Weights of a small GPT-style language model, trained from scratch on English Wikipedia: 3 heads of 32.
Each number is 200 + 20 x the weight over its row's rms, rounded and kept within 0 to 999. Layers, rows and columns count from 0. The size before them is the row's rms in percent of the matrix's.

# v: layer 8 attention value, 96x96, rms 0.169, rows 84-95, columns 32-63
# o: layer 8 attention output (transposed), 96x96, rms 0.134, rows 84-95, columns 32-63
# up: layer 8 MLP up, 384x96, rms 0.197, rows 0-87, columns 32-63
# down: layer 8 MLP down (transposed), 384x96, rms 0.202, rows 0-87, columns 32-63
v84,097,219,217,208,208,194,216,193,202,225,233,160,210,208,171,199,220,211,201,171,196,192,215,209,200,193,170,171,204,189,209,184,194
o84,078,209,175,192,177,207,172,184,214,212,205,197,189,212,227,207,173,176,158,216,216,220,176,224,241,233,214,202,223,235,191,226,207
v85,103,192,197,150,232,206,221,177,191,184,219,182,202,191,233,205,220,196,246,190,204,190,220,228,189,235,207,228,185,154,207,180,191
o85,088,185,153,211,194,200,176,224,221,204,189,190,207,215,210,204,173,192,169,186,194,197,181,206,160,204,195,193,231,228,160,244,214
v86,118,195,228,226,195,220,196,204,192,177,157,186,187,175,242,215,250,205,217,191,172,177,203,195,193,204,185,209,210,247,207,217,199
o86,104,228,182,180,202,156,214,200,192,194,199,192,203,240,174,174,199,221,168,192,227,188,212,195,228,166,207,213,222,179,184,157,208
v87,107,210,183,210,220,192,202,195,160,203,179,189,198,188,208,252,203,218,200,207,169,207,176,231,213,173,205,235,215,203,217,210,200
o87,098,207,235,191,171,176,201,192,192,205,217,211,216,228,197,180,233,207,174,162,238,204,203,187,181,227,199,213,182,220,161,195,235
v88,101,179,213,190,211,182,209,220,179,204,185,197,211,217,144,220,195,218,187,194,181,178,178,191,202,214,220,201,162,232,184,171,180
o88,085,201,167,195,204,237,171,185,189,168,216,204,187,182,251,185,167,193,201,170,219,196,200,188,180,237,176,216,223,175,211,221,196
v89,106,172,178,170,208,180,199,198,214,244,209,179,224,198,245,214,174,202,183,195,209,170,169,191,182,185,249,195,221,191,172,196,207
o89,090,199,191,194,176,205,211,194,184,187,234,233,205,182,187,192,206,181,217,199,217,224,206,188,188,216,183,243,185,204,182,222,204
v90,092,169,215,196,191,202,220,181,194,209,205,218,204,201,173,189,229,194,226,212,139,186,221,191,235,242,198,180,200,163,206,211,186
o90,087,203,195,187,225,203,164,203,174,205,184,188,209,205,208,205,177,204,168,164,228,184,192,229,203,181,199,206,196,239,215,205,230
v91,102,209,180,181,216,187,185,166,162,215,218,182,203,173,201,227,172,212,181,183,178,211,204,197,199,231,221,225,217,243,182,213,209
o91,103,198,232,225,198,180,204,208,212,224,183,188,159,215,206,170,260,198,212,160,186,204,182,236,201,165,211,190,206,176,184,175,202
v92,101,183,203,160,209,181,203,226,180,191,214,242,202,199,222,206,222,148,194,220,211,182,205,191,192,193,207,226,202,183,187,226,189
o92,092,173,200,211,181,195,182,213,206,195,192,190,169,221,222,208,175,240,189,188,219,191,198,230,226,178,173,211,201,225,208,213,199
v93,104,174,193,181,176,194,223,250,178,190,198,185,186,206,207,199,210,215,223,227,183,229,198,228,221,213,210,188,182,170,184,178,201
o93,096,204,202,237,193,211,241,216,164,232,212,200,198,167,192,206,205,208,143,179,215,205,219,206,201,175,162,223,206,253,204,197,163
v94,098,184,191,167,199,189,168,221,188,202,202,197,200,198,189,212,201,218,190,155,181,159,181,242,206,223,215,225,195,200,206,231,245
o94,086,179,180,188,215,215,210,236,204,217,199,195,185,197,181,205,209,244,197,207,220,233,198,169,177,199,153,195,196,198,181,189,166
v95,089,218,173,153,200,185,199,190,224,162,215,199,228,194,190,183,221,144,168,154,205,199,198,198,177,190,236,192,209,209,192,209,205
o95,088,176,207,245,179,198,184,181,200,221,189,225,198,202,200,243,213,235,201,231,199,227,181,193,172,202,159,206,208,186,190,223,212
up0,090,218,199,193,215,185,207,227,206,191,227,178,193,203,188,192,220,219,239,170,180,195,203,179,176,159,206,210,193,200,232,217,217
down0,089,163,205,193,178,199,176,193,210,214,218,220,214,182,173,209,226,181,159,190,214,230,177,220,234,222,215,180,186,196,231,205,173
up1,098,175,222,209,202,139,244,209,193,193,202,186,209,199,209,206,168,199,214,226,180,194,210,190,188,165,193,184,181,197,226,208,231
down1,094,231,163,218,197,171,206,232,178,192,164,182,238,148,207,167,221,231,211,161,195,183,189,191,173,213,178,220,187,210,193,172,196
up2,104,198,167,191,181,179,203,191,197,217,171,212,186,193,216,225,216,182,176,163,224,198,208,220,179,215,184,151,167,214,192,193,201
down2,107,208,206,217,210,209,222,195,251,220,175,210,245,186,199,190,208,181,189,191,209,198,199,222,168,222,194,191,136,200,214,179,198
up3,098,210,226,198,189,217,188,226,232,214,164,195,217,210,210,213,178,202,222,142,215,217,215,218,191,155,212,206,185,164,213,234,208
down3,097,191,210,233,189,176,174,224,199,207,186,217,202,192,192,192,169,195,227,217,195,224,195,203,182,158,238,225,200,203,193,213,177
up4,099,195,235,170,190,174,209,217,244,212,179,210,192,232,200,159,189,215,159,226,171,216,194,210,199,235,172,169,224,222,186,188,167
down4,095,199,175,217,207,225,198,224,214,197,186,195,206,203,169,234,211,200,231,178,215,174,195,198,214,145,217,229,169,215,208,192,200
up5,095,200,218,210,195,196,222,196,224,205,187,207,191,230,195,232,211,178,223,174,187,211,232,201,181,216,183,177,189,182,187,202,203
down5,097,205,220,213,207,201,207,208,199,235,202,198,187,205,209,168,176,191,179,235,228,190,176,196,186,164,196,210,190,193,199,180,203
up6,101,171,212,190,205,176,217,213,190,219,170,183,196,207,197,211,189,190,214,193,241,152,228,158,211,188,216,215,231,234,176,206,202
down6,096,178,223,196,208,227,202,222,189,228,200,200,188,209,191,194,218,168,196,218,203,259,198,214,216,217,146,197,188,204,200,169,218
up7,102,212,207,203,210,187,239,213,253,220,245,160,182,151,180,182,200,211,189,199,179,185,202,193,220,188,195,171,210,248,151,209,209
down7,101,187,214,200,206,204,225,187,216,211,193,242,214,192,211,180,205,219,198,200,213,196,179,188,181,214,202,225,191,201,238,185,187
up8,106,163,214,207,211,155,224,191,209,189,199,198,158,168,205,197,169,225,193,189,179,185,210,181,215,175,214,187,212,210,196,188,211
down8,114,208,201,178,187,206,189,185,214,192,192,184,223,180,181,205,218,195,238,195,175,195,193,176,171,228,196,239,197,203,217,211,205
up9,106,205,201,195,197,148,201,196,199,221,185,216,209,219,200,217,194,184,197,198,245,198,200,186,224,188,208,165,213,202,207,173,236
down9,106,221,194,203,172,169,191,197,212,240,179,219,224,176,200,193,209,194,157,186,174,170,194,200,199,240,185,231,206,230,223,234,188
up10,114,161,212,200,222,201,189,199,214,215,196,192,203,181,193,239,188,218,178,171,190,166,215,186,209,224,217,208,200,211,178,213,201
down10,110,172,177,216,203,170,206,205,183,206,189,175,207,194,195,187,236,200,212,199,162,225,176,173,179,197,214,190,191,163,208,223,203
up11,098,216,175,162,172,194,224,232,196,219,202,194,205,181,222,173,211,227,173,182,212,182,203,171,209,197,196,172,199,225,181,191,170
down11,103,205,207,206,208,231,216,207,211,198,213,174,221,215,179,206,235,172,194,237,214,212,191,232,238,171,205,210,201,203,239,215,163
up12,106,177,209,210,202,181,180,243,234,174,223,201,187,196,200,218,187,235,174,172,240,210,206,184,205,246,202,173,215,223,189,211,212
down12,100,190,191,139,212,174,209,194,217,213,208,175,185,220,168,216,200,220,214,230,187,205,180,184,223,243,229,193,194,181,222,198,187
up13,088,200,181,201,205,201,212,200,216,183,197,209,177,195,182,237,206,168,191,220,234,182,187,164,199,191,169,204,241,225,181,163,199
down13,098,174,199,189,192,175,158,222,195,219,230,220,191,188,188,187,219,224,152,185,225,199,188,219,212,189,206,223,189,212,194,197,196
up14,100,179,187,196,199,172,187,210,239,182,193,209,197,196,206,205,195,204,172,203,175,229,236,199,205,232,210,205,198,225,171,200,184
down14,093,166,180,184,200,244,216,217,212,205,206,227,186,203,226,201,230,200,230,228,173,182,212,227,193,183,198,205,154,221,196,180,196
up15,098,183,176,216,203,230,199,186,231,202,211,198,183,216,192,205,205,183,232,188,166,192,236,206,176,191,180,174,180,213,187,173,197
down15,099,188,202,228,217,190,204,193,189,191,207,233,183,195,218,178,213,198,166,186,245,192,189,212,215,166,223,210,165,195,249,201,217
up16,101,248,180,201,184,217,198,231,190,207,225,192,198,185,202,206,214,156,199,223,186,197,231,212,151,185,169,177,232,171,162,187,189
down16,118,205,198,208,219,237,200,162,231,216,183,216,224,215,188,176,178,235,190,194,192,172,196,180,207,209,163,196,191,158,208,174,187
up17,104,258,228,217,214,199,198,183,212,203,182,198,186,208,179,206,195,179,177,178,213,184,208,227,188,221,173,218,208,214,183,205,185
down17,099,176,207,200,180,211,199,174,206,196,224,214,214,210,227,233,160,213,224,216,191,163,186,191,184,165,211,190,221,227,212,189,193
up18,098,181,223,178,255,208,226,214,218,197,189,197,196,189,175,213,212,193,182,149,197,181,164,209,177,172,201,177,217,176,203,214,190
down18,102,222,175,221,206,230,208,180,200,207,180,168,224,200,228,220,200,175,230,199,188,222,194,193,198,192,182,211,191,171,201,233,216
up19,105,221,209,187,223,204,172,224,225,235,171,215,182,176,210,236,200,229,185,186,207,211,193,195,192,210,177,199,223,193,218,197,203
down19,095,229,192,194,215,228,187,182,217,203,206,227,186,205,217,195,213,146,228,206,175,215,196,217,197,175,207,189,189,210,197,196,213
up20,103,209,173,190,206,210,219,224,184,195,208,186,210,203,200,179,195,198,196,225,197,173,201,178,235,137,204,223,200,202,216,194,188
down20,101,212,163,175,195,212,215,178,206,226,199,201,189,219,189,185,209,187,173,181,186,205,245,196,199,191,204,212,202,227,189,228,174
up21,092,214,196,223,185,222,206,206,207,222,158,211,182,247,192,195,186,175,180,209,200,198,201,248,214,197,182,205,215,222,203,173,187
down21,093,195,223,201,189,167,202,161,220,210,184,196,201,182,204,155,218,178,192,231,198,189,225,202,192,198,204,184,211,219,244,191,198
up22,089,177,200,180,201,178,219,194,171,202,176,239,182,216,217,230,222,171,178,155,181,150,195,205,204,182,220,186,219,218,201,176,213
down22,090,216,217,190,175,221,190,206,229,207,195,186,232,171,197,217,168,241,189,218,236,230,196,226,208,212,191,188,203,203,231,185,193
up23,096,215,161,170,244,223,225,232,184,213,185,249,197,172,195,241,195,204,205,214,187,184,194,190,205,191,187,197,198,224,217,190,172
down23,112,211,213,190,198,164,228,223,214,195,187,195,226,231,184,193,205,173,150,209,216,243,207,197,207,221,224,190,202,178,208,171,184
up24,097,178,210,192,220,171,194,199,211,198,214,189,220,201,210,217,192,201,184,177,153,160,192,199,214,189,195,190,232,250,197,216,208
down24,106,202,218,204,172,188,202,190,194,200,188,199,182,177,220,203,202,207,232,203,199,211,200,188,151,190,197,172,183,154,200,196,199
up25,089,201,221,209,182,189,220,213,213,215,202,209,177,194,205,206,203,194,179,205,218,196,203,176,234,199,205,176,222,197,180,169,207
down25,091,214,206,150,205,191,197,199,241,210,193,184,182,195,200,181,192,200,200,177,216,218,210,231,213,234,197,175,219,193,209,186,182
up26,105,178,221,196,207,188,240,197,174,167,182,246,185,209,211,219,176,210,205,176,184,187,213,192,213,232,190,160,210,209,197,233,223
down26,096,175,193,206,177,232,163,238,199,209,193,180,207,170,215,208,188,207,213,232,197,193,227,233,199,160,163,217,232,146,164,210,211
up27,082,201,189,188,230,208,209,190,205,187,199,197,215,178,234,193,202,235,192,208,210,180,221,184,188,187,199,194,211,190,213,208,208
down27,087,232,187,235,191,223,203,196,220,212,229,173,197,242,206,187,196,191,206,191,214,206,214,204,199,185,193,194,180,215,191,198,184
up28,099,210,184,237,187,224,204,198,209,201,202,163,179,185,206,201,209,221,230,158,206,179,218,175,209,156,199,220,238,227,190,185,239
down28,102,217,178,228,198,212,238,220,171,210,204,187,171,185,192,198,224,219,193,240,184,198,219,202,226,187,244,200,221,228,205,209,224
up29,109,176,188,184,193,225,258,218,241,190,186,211,204,240,206,225,211,172,204,209,200,198,208,192,200,193,171,164,230,171,191,190,172
down29,109,196,240,203,199,191,187,205,183,209,211,194,214,226,214,200,170,226,212,173,204,184,200,184,211,203,188,202,197,215,204,200,172
up30,097,192,182,215,213,203,211,219,225,197,184,179,184,174,227,240,175,238,182,191,208,178,211,192,172,207,202,221,200,199,166,217,175
down30,086,194,208,205,179,185,182,219,165,180,208,223,210,217,202,206,216,171,223,201,186,230,184,237,216,180,170,162,188,217,200,198,201
up31,100,177,254,169,197,189,207,207,212,212,218,212,183,170,194,202,215,196,203,199,213,189,214,167,199,143,203,215,195,165,212,204,210
down31,109,173,192,180,192,186,207,204,182,187,214,218,204,225,196,203,188,203,174,193,173,187,191,216,231,183,191,210,183,266,241,229,175
up32,097,192,221,176,207,232,209,223,194,197,199,188,198,186,228,176,222,214,188,152,207,180,220,210,218,219,189,177,186,221,177,214,211
down32,100,228,174,198,165,188,204,152,209,220,194,211,191,176,194,195,223,219,176,167,194,200,196,213,192,228,205,188,216,190,202,201,189
up33,106,200,192,232,177,212,195,179,203,168,192,210,212,202,221,234,182,201,179,166,206,204,193,208,214,172,183,178,243,209,217,230,208
down33,105,165,232,185,224,228,174,196,192,226,199,221,197,216,190,199,162,188,196,229,202,237,214,177,174,181,202,229,236,158,211,135,204
up34,099,197,187,187,223,202,237,203,216,232,182,189,170,172,179,200,199,226,149,245,168,184,191,170,221,240,185,206,218,199,179,204,174
down34,091,182,205,199,199,182,225,200,180,190,200,169,241,208,182,206,198,173,167,233,175,224,212,211,212,184,192,186,169,192,228,211,200
up35,105,193,184,188,183,202,210,194,204,233,199,187,164,154,203,184,211,198,187,191,189,214,165,174,171,184,180,193,199,188,144,178,215
down35,102,187,233,180,222,183,205,208,211,223,207,189,227,188,211,206,220,172,187,197,208,205,162,220,219,168,192,204,206,210,168,196,177
up36,092,178,164,189,188,196,178,223,231,184,197,158,177,221,242,221,152,193,225,176,192,148,198,204,222,200,184,204,204,212,215,206,207
down36,093,164,211,199,215,213,192,194,215,218,176,236,213,196,228,173,173,223,191,233,180,157,189,180,195,211,202,219,179,196,182,207,206
up37,092,175,197,216,208,187,165,203,204,187,185,221,194,175,170,202,185,184,187,205,197,147,195,182,223,209,191,172,227,235,195,184,206
down37,095,178,204,248,196,223,197,200,182,195,197,232,214,222,205,225,198,207,191,186,187,215,170,205,198,211,203,178,188,221,224,201,191
up38,092,196,237,180,209,198,213,189,216,219,164,208,200,169,201,211,175,202,160,191,195,187,246,208,217,214,226,206,183,191,214,201,192
down38,091,222,201,233,193,210,211,176,209,191,220,210,204,170,184,199,192,195,224,184,174,203,148,245,202,214,190,178,178,209,203,171,160
up39,095,198,173,205,241,204,198,206,189,179,184,208,202,196,200,222,162,215,244,201,201,185,201,179,198,207,182,206,191,214,219,202,204
down39,107,200,199,190,222,199,200,197,195,216,186,193,196,230,117,233,206,167,214,194,187,197,223,188,199,204,198,182,175,189,197,189,168
up40,102,187,200,195,216,233,197,227,224,219,197,205,198,188,176,187,186,183,231,204,219,170,184,238,205,207,177,228,180,204,174,197,219
down40,099,188,210,231,233,204,213,202,197,198,185,144,194,201,196,206,192,190,217,185,235,216,192,189,221,181,231,169,225,218,198,181,174
up41,104,185,237,166,201,222,177,187,208,176,232,209,194,211,201,160,218,201,177,226,173,190,196,173,200,188,179,206,205,193,233,190,200
down41,101,224,208,217,214,223,221,201,204,219,169,197,226,198,205,198,183,192,182,190,200,222,231,228,203,192,195,210,211,232,174,177,215
up42,106,195,213,200,227,210,195,176,192,206,196,222,208,178,197,210,169,244,189,193,182,174,188,184,185,193,197,163,199,209,193,200,228
down42,109,219,211,181,194,194,189,221,194,176,185,160,209,226,208,181,194,247,220,192,183,200,171,219,196,215,225,208,208,170,176,212,209
up43,093,191,205,212,216,173,173,186,206,229,218,218,213,168,224,199,198,209,191,175,202,217,195,212,214,201,189,197,253,186,217,230,169
down43,098,184,228,200,194,211,222,204,183,218,178,209,173,221,183,192,223,162,216,194,232,200,188,128,187,203,200,215,176,198,203,214,198
up44,105,194,215,206,218,206,203,207,183,176,202,267,184,175,212,177,217,214,205,171,214,174,201,211,184,203,203,157,190,178,208,187,212
down44,095,200,171,196,202,193,202,221,188,193,182,217,193,197,216,213,178,203,191,203,146,211,215,207,212,221,196,154,212,196,206,197,212
up45,094,222,206,178,213,219,183,181,177,204,200,198,191,232,177,189,219,167,226,189,216,216,202,235,188,214,210,195,203,202,182,206,191
down45,086,231,207,191,212,213,202,214,203,214,199,206,231,177,231,223,192,223,194,171,184,168,180,197,116,197,222,209,181,197,182,198,224
up46,103,176,166,206,178,222,181,184,208,202,167,203,216,219,195,181,222,218,213,189,193,166,192,225,211,170,193,157,198,191,214,225,206
down46,103,195,210,227,155,201,213,237,172,186,222,195,204,223,182,193,174,222,206,235,209,203,225,227,211,193,208,200,222,150,227,200,176
up47,093,252,213,212,205,210,202,213,226,208,226,206,165,174,199,233,188,236,207,183,210,205,221,181,195,219,190,210,155,184,165,202,178
down47,089,218,217,218,202,210,192,202,195,194,188,170,196,211,168,226,237,207,161,186,267,164,172,196,197,191,185,221,180,167,183,173,186
up48,105,229,173,201,198,211,181,218,203,203,174,184,211,169,195,200,197,238,178,222,186,180,179,208,219,194,228,206,205,234,201,225,191
down48,104,248,205,226,198,161,199,176,191,218,194,183,241,206,174,196,216,206,214,221,233,190,181,160,183,182,183,186,191,197,160,214,200
up49,105,230,218,178,222,192,214,209,194,220,204,217,210,199,192,198,211,213,214,194,199,165,211,255,169,204,185,217,159,200,217,200,208
down49,104,176,213,174,195,195,204,200,224,199,207,216,215,213,225,194,206,200,179,184,193,182,211,183,163,193,179,191,188,196,235,211,198
up50,093,213,178,221,203,224,236,180,214,244,199,227,203,213,233,178,158,165,182,199,175,199,195,195,184,185,203,173,216,184,206,205,186
down50,081,225,234,215,218,186,202,175,202,224,194,195,192,173,176,193,215,215,203,183,204,155,206,205,193,232,210,188,194,185,197,144,226
up51,108,232,199,198,232,212,203,205,236,174,201,189,178,171,210,205,236,206,175,220,198,165,202,227,201,228,212,202,215,213,176,231,209
down51,107,196,211,157,206,193,163,199,202,209,219,215,198,194,185,225,180,219,188,190,198,208,248,190,200,167,194,212,217,184,203,200,220
up52,102,186,189,214,245,189,226,186,195,209,154,168,200,211,188,192,207,190,177,179,221,175,202,182,216,165,198,190,233,193,183,241,211
down52,100,209,200,199,181,193,172,194,182,219,197,176,212,193,185,193,199,227,192,189,165,201,206,197,224,173,222,198,170,172,212,214,166
up53,087,230,218,192,179,202,199,194,253,168,221,212,186,210,177,186,190,210,192,213,237,186,226,225,195,205,202,178,248,199,171,207,224
down53,084,182,215,229,204,218,211,195,185,215,186,217,219,195,178,214,182,206,227,219,220,179,218,203,201,216,218,176,235,226,163,195,206
up54,089,188,182,189,194,181,199,220,182,225,193,173,164,187,198,157,215,212,221,176,216,182,153,220,221,219,194,221,218,212,199,210,181
down54,093,186,209,216,191,230,191,189,220,228,205,209,234,216,176,223,229,190,207,199,194,212,220,183,185,190,194,196,195,178,235,216,190
up55,104,182,238,213,193,217,205,191,171,191,235,232,202,195,191,169,183,217,176,201,214,189,187,205,205,218,214,184,226,200,198,175,172
down55,101,204,197,186,191,229,178,190,198,184,180,212,170,166,171,195,196,174,231,211,194,211,210,223,165,173,172,195,204,209,237,196,174
up56,106,209,230,221,195,185,237,204,176,174,179,227,185,166,208,201,225,191,215,188,211,189,200,226,228,164,182,173,205,241,213,221,184
down56,108,199,207,239,217,190,210,207,209,209,186,206,225,216,185,213,199,191,227,209,197,209,164,176,206,165,206,216,189,173,186,251,202
up57,107,181,205,188,179,244,209,213,197,183,187,190,179,248,205,210,242,218,229,199,250,141,199,207,224,182,200,190,186,211,192,211,218
down57,111,166,205,236,214,185,202,139,206,228,191,199,172,189,238,212,197,196,207,218,177,196,209,160,169,234,200,198,212,233,227,238,183
up58,103,192,207,181,168,191,175,240,209,216,193,217,205,193,231,211,167,217,159,192,256,170,184,182,209,166,212,168,214,170,185,201,215
down58,103,188,182,236,179,182,157,211,216,217,199,181,181,192,203,221,208,167,187,198,211,154,206,220,191,207,195,201,182,170,237,218,191
up59,099,231,197,226,184,185,193,217,217,218,185,216,191,168,202,217,216,219,202,215,174,194,192,198,204,201,161,198,186,209,177,198,184
down59,089,221,146,223,182,209,176,206,213,216,207,177,239,221,201,213,213,200,210,214,223,200,198,218,171,199,179,245,209,200,174,209,208
up60,108,183,180,183,205,229,219,216,194,194,219,183,178,149,197,181,207,204,205,210,211,193,232,169,195,209,204,172,183,182,181,205,227
down60,101,194,196,178,203,207,205,191,189,181,227,190,176,209,218,201,201,205,180,210,202,216,168,187,201,190,208,211,193,240,228,184,233
up61,090,193,185,224,225,215,184,234,215,200,194,173,218,189,223,210,205,217,194,163,157,232,232,195,213,193,199,222,235,190,203,199,160
down61,098,199,187,178,180,185,188,161,163,181,242,214,207,226,191,225,211,201,220,201,219,180,227,216,195,203,208,201,173,204,204,159,198
up62,093,194,206,198,232,195,203,238,203,224,166,238,164,220,204,193,216,192,183,187,226,207,213,193,206,238,193,209,224,224,190,216,194
down62,096,199,187,223,197,190,190,224,169,232,178,246,214,214,215,217,189,183,178,174,196,212,189,205,152,195,215,217,216,191,193,182,190
up63,112,228,202,205,203,177,185,197,202,183,202,210,189,203,199,212,194,226,223,212,236,185,188,192,211,194,215,198,177,243,201,234,215
down63,108,207,208,217,202,177,199,197,214,236,168,216,225,184,166,235,183,206,202,197,192,202,174,224,218,226,155,207,186,229,191,201,218
up64,098,188,156,198,186,201,198,202,235,237,197,219,175,203,212,224,185,237,180,195,204,210,213,202,187,209,184,227,226,183,205,204,186
down64,101,176,210,176,222,175,207,207,218,205,195,217,217,166,198,194,200,203,202,175,181,220,179,226,195,234,167,198,196,174,205,234,206
up65,093,199,199,191,217,200,161,186,216,202,198,202,194,214,198,206,243,163,170,179,188,198,192,205,174,226,170,191,212,198,187,188,160
down65,089,206,213,206,198,225,190,199,184,175,240,186,187,194,195,213,223,191,232,177,210,213,195,224,213,209,189,186,217,197,181,192,233
up66,088,205,192,178,210,180,173,195,226,185,216,203,176,210,186,192,184,208,196,207,169,227,235,205,216,220,177,219,230,232,227,185,199
down66,076,199,242,234,201,205,220,200,205,221,235,181,216,184,200,206,199,221,209,243,202,210,162,194,208,161,220,178,209,186,192,187,183
up67,092,187,168,204,177,161,194,198,200,176,187,172,203,207,236,207,220,198,184,217,207,210,192,223,196,182,194,184,194,218,227,207,209
down67,092,178,178,236,185,211,181,199,211,213,203,179,214,226,205,183,209,208,174,205,205,163,240,181,210,229,232,200,181,230,221,198,182
up68,104,226,193,196,258,202,196,193,187,198,239,187,188,219,185,190,211,199,168,162,172,190,210,192,200,204,198,206,187,171,246,209,198
down68,099,188,190,213,172,187,208,211,202,224,192,228,216,195,231,181,205,168,204,191,184,205,152,230,245,193,187,179,230,190,219,200,158
up69,105,195,185,185,214,215,210,177,184,200,163,205,199,204,205,164,202,215,187,167,169,211,179,173,190,209,180,216,216,166,159,212,211
down69,100,234,185,215,187,199,212,222,207,195,226,163,212,184,157,175,204,189,193,199,184,205,165,187,220,237,199,192,225,180,204,179,169
up70,109,194,210,200,195,193,204,189,201,185,201,235,205,193,224,185,202,241,156,183,211,194,181,199,179,204,207,186,221,220,231,212,228
down70,096,230,204,193,233,202,214,196,195,232,196,191,227,227,188,183,196,193,213,216,237,214,175,183,185,190,176,182,191,194,211,173,180
up71,109,205,221,205,195,217,219,178,190,205,160,205,199,192,211,171,196,202,200,199,217,196,168,220,176,186,190,233,239,224,200,261,183
down71,110,208,173,212,170,196,150,177,179,212,187,185,234,184,167,216,230,209,238,217,199,203,174,213,213,208,182,180,198,181,225,179,177
up72,107,228,211,184,221,241,222,183,186,230,192,173,186,207,212,210,189,220,190,206,196,231,203,194,196,173,181,187,227,178,227,181,209
down72,099,231,177,226,188,209,251,215,218,200,202,197,196,189,195,197,218,171,226,204,205,183,218,199,245,253,204,197,200,229,179,240,177
up73,091,202,175,189,211,209,188,210,207,204,206,201,218,206,211,163,211,218,193,200,214,188,183,205,201,213,194,225,188,215,204,213,177
down73,077,189,238,214,222,190,145,192,198,205,201,210,218,189,209,214,171,181,218,216,229,225,243,190,188,218,183,191,211,210,181,161,233
up74,108,195,182,213,205,199,159,245,207,229,196,199,202,179,227,212,178,204,210,219,240,186,191,196,181,179,205,205,208,212,179,204,223
down74,109,184,191,189,178,159,226,197,188,186,230,189,210,194,213,194,189,220,196,208,174,168,236,190,182,204,177,243,201,217,155,192,165
up75,108,209,226,190,187,187,238,199,174,201,214,206,201,178,205,169,182,232,173,154,203,172,214,157,174,218,206,191,203,196,204,190,195
down75,113,206,180,224,161,186,192,195,223,199,196,218,220,193,193,216,197,199,201,174,185,194,186,187,170,203,228,192,200,215,224,179,245
up76,097,203,209,211,183,198,199,199,176,204,173,200,201,216,201,230,204,160,220,202,179,196,231,221,191,230,194,159,161,198,189,184,186
down76,087,204,151,174,223,194,234,217,245,216,183,220,201,193,201,178,204,185,191,195,204,199,206,198,168,186,210,192,224,207,212,200,199
up77,110,166,183,196,227,213,182,216,209,196,213,160,219,217,193,217,205,199,166,160,189,177,224,219,187,194,185,234,189,220,184,197,214
down77,115,221,192,200,210,196,210,206,179,228,177,225,170,217,237,196,167,193,199,207,171,218,171,171,168,189,193,207,210,176,192,201,222
up78,105,223,207,196,194,196,204,196,209,193,192,225,166,180,178,217,242,200,216,173,256,209,221,215,158,158,234,200,207,197,186,221,213
down78,096,253,227,200,197,169,199,185,188,224,196,216,206,220,188,230,184,209,161,210,191,197,164,195,182,201,192,191,206,192,214,189,212
up79,091,213,215,218,201,179,200,200,221,196,214,171,205,199,210,182,241,201,206,177,195,210,171,210,173,224,192,177,242,163,231,214,177
down79,082,230,209,178,181,202,189,212,245,227,170,210,172,174,191,222,190,204,215,208,252,201,188,208,219,189,222,213,235,211,212,211,215
up80,098,180,248,199,184,215,222,197,220,216,197,192,175,186,195,181,208,170,209,208,202,213,174,178,172,195,225,176,191,237,183,189,190
down80,093,230,203,213,215,231,224,222,194,192,184,178,212,172,198,215,184,160,195,204,192,200,185,200,206,205,208,183,210,212,196,181,178
up81,104,231,219,150,181,201,197,233,225,215,213,206,208,183,184,194,188,196,175,201,232,170,228,215,183,176,222,219,193,185,206,151,193
down81,101,199,215,231,176,212,199,213,167,194,211,182,153,180,181,203,179,165,188,202,177,221,216,174,223,218,222,205,198,166,226,220,176
up82,102,250,213,189,190,191,178,202,218,204,196,160,213,182,239,198,232,231,190,200,239,181,204,236,165,192,193,200,180,183,188,196,171
down82,111,218,173,161,216,201,219,203,215,181,175,214,206,181,205,205,205,171,178,216,213,219,210,201,199,222,202,225,202,197,159,166,198
up83,102,192,184,215,222,184,182,212,199,207,175,166,201,243,181,210,190,203,197,184,192,194,190,202,196,229,214,206,165,176,201,212,218
down83,100,252,197,179,190,245,208,183,182,199,173,220,157,176,176,196,177,181,203,210,215,171,235,176,158,180,192,194,200,195,210,213,214
up84,094,193,172,190,203,181,224,201,178,205,215,200,193,150,207,206,217,184,213,198,253,190,181,212,171,193,225,211,201,222,199,213,168
down84,097,236,220,217,193,141,212,186,217,199,179,155,223,209,184,205,191,150,186,180,229,209,178,167,204,159,225,224,235,211,193,224,209
up85,097,237,197,168,192,215,184,227,213,199,212,189,186,175,165,204,178,191,220,208,200,239,212,201,192,180,178,189,210,185,221,203,225
down85,095,192,222,224,193,205,238,187,152,185,188,200,201,193,169,219,199,221,232,186,182,212,212,179,210,220,232,194,186,199,220,201,200
up86,102,207,202,187,217,203,220,197,223,170,178,212,245,202,170,222,167,203,193,157,208,174,232,198,197,200,183,205,207,195,190,187,174
down86,101,218,204,193,196,181,214,181,203,201,225,188,209,216,174,204,215,190,213,212,182,215,190,192,241,199,199,233,192,244,201,189,179
up87,092,200,176,237,212,226,205,208,167,190,196,209,179,169,220,150,199,194,176,189,234,191,183,182,232,197,192,200,219,199,219,241,209
down87,082,193,216,156,236,218,160,189,154,205,206,204,186,219,199,227,225,201,201,240,220,197,204,232,162,189,194,198,218,185,185,170,223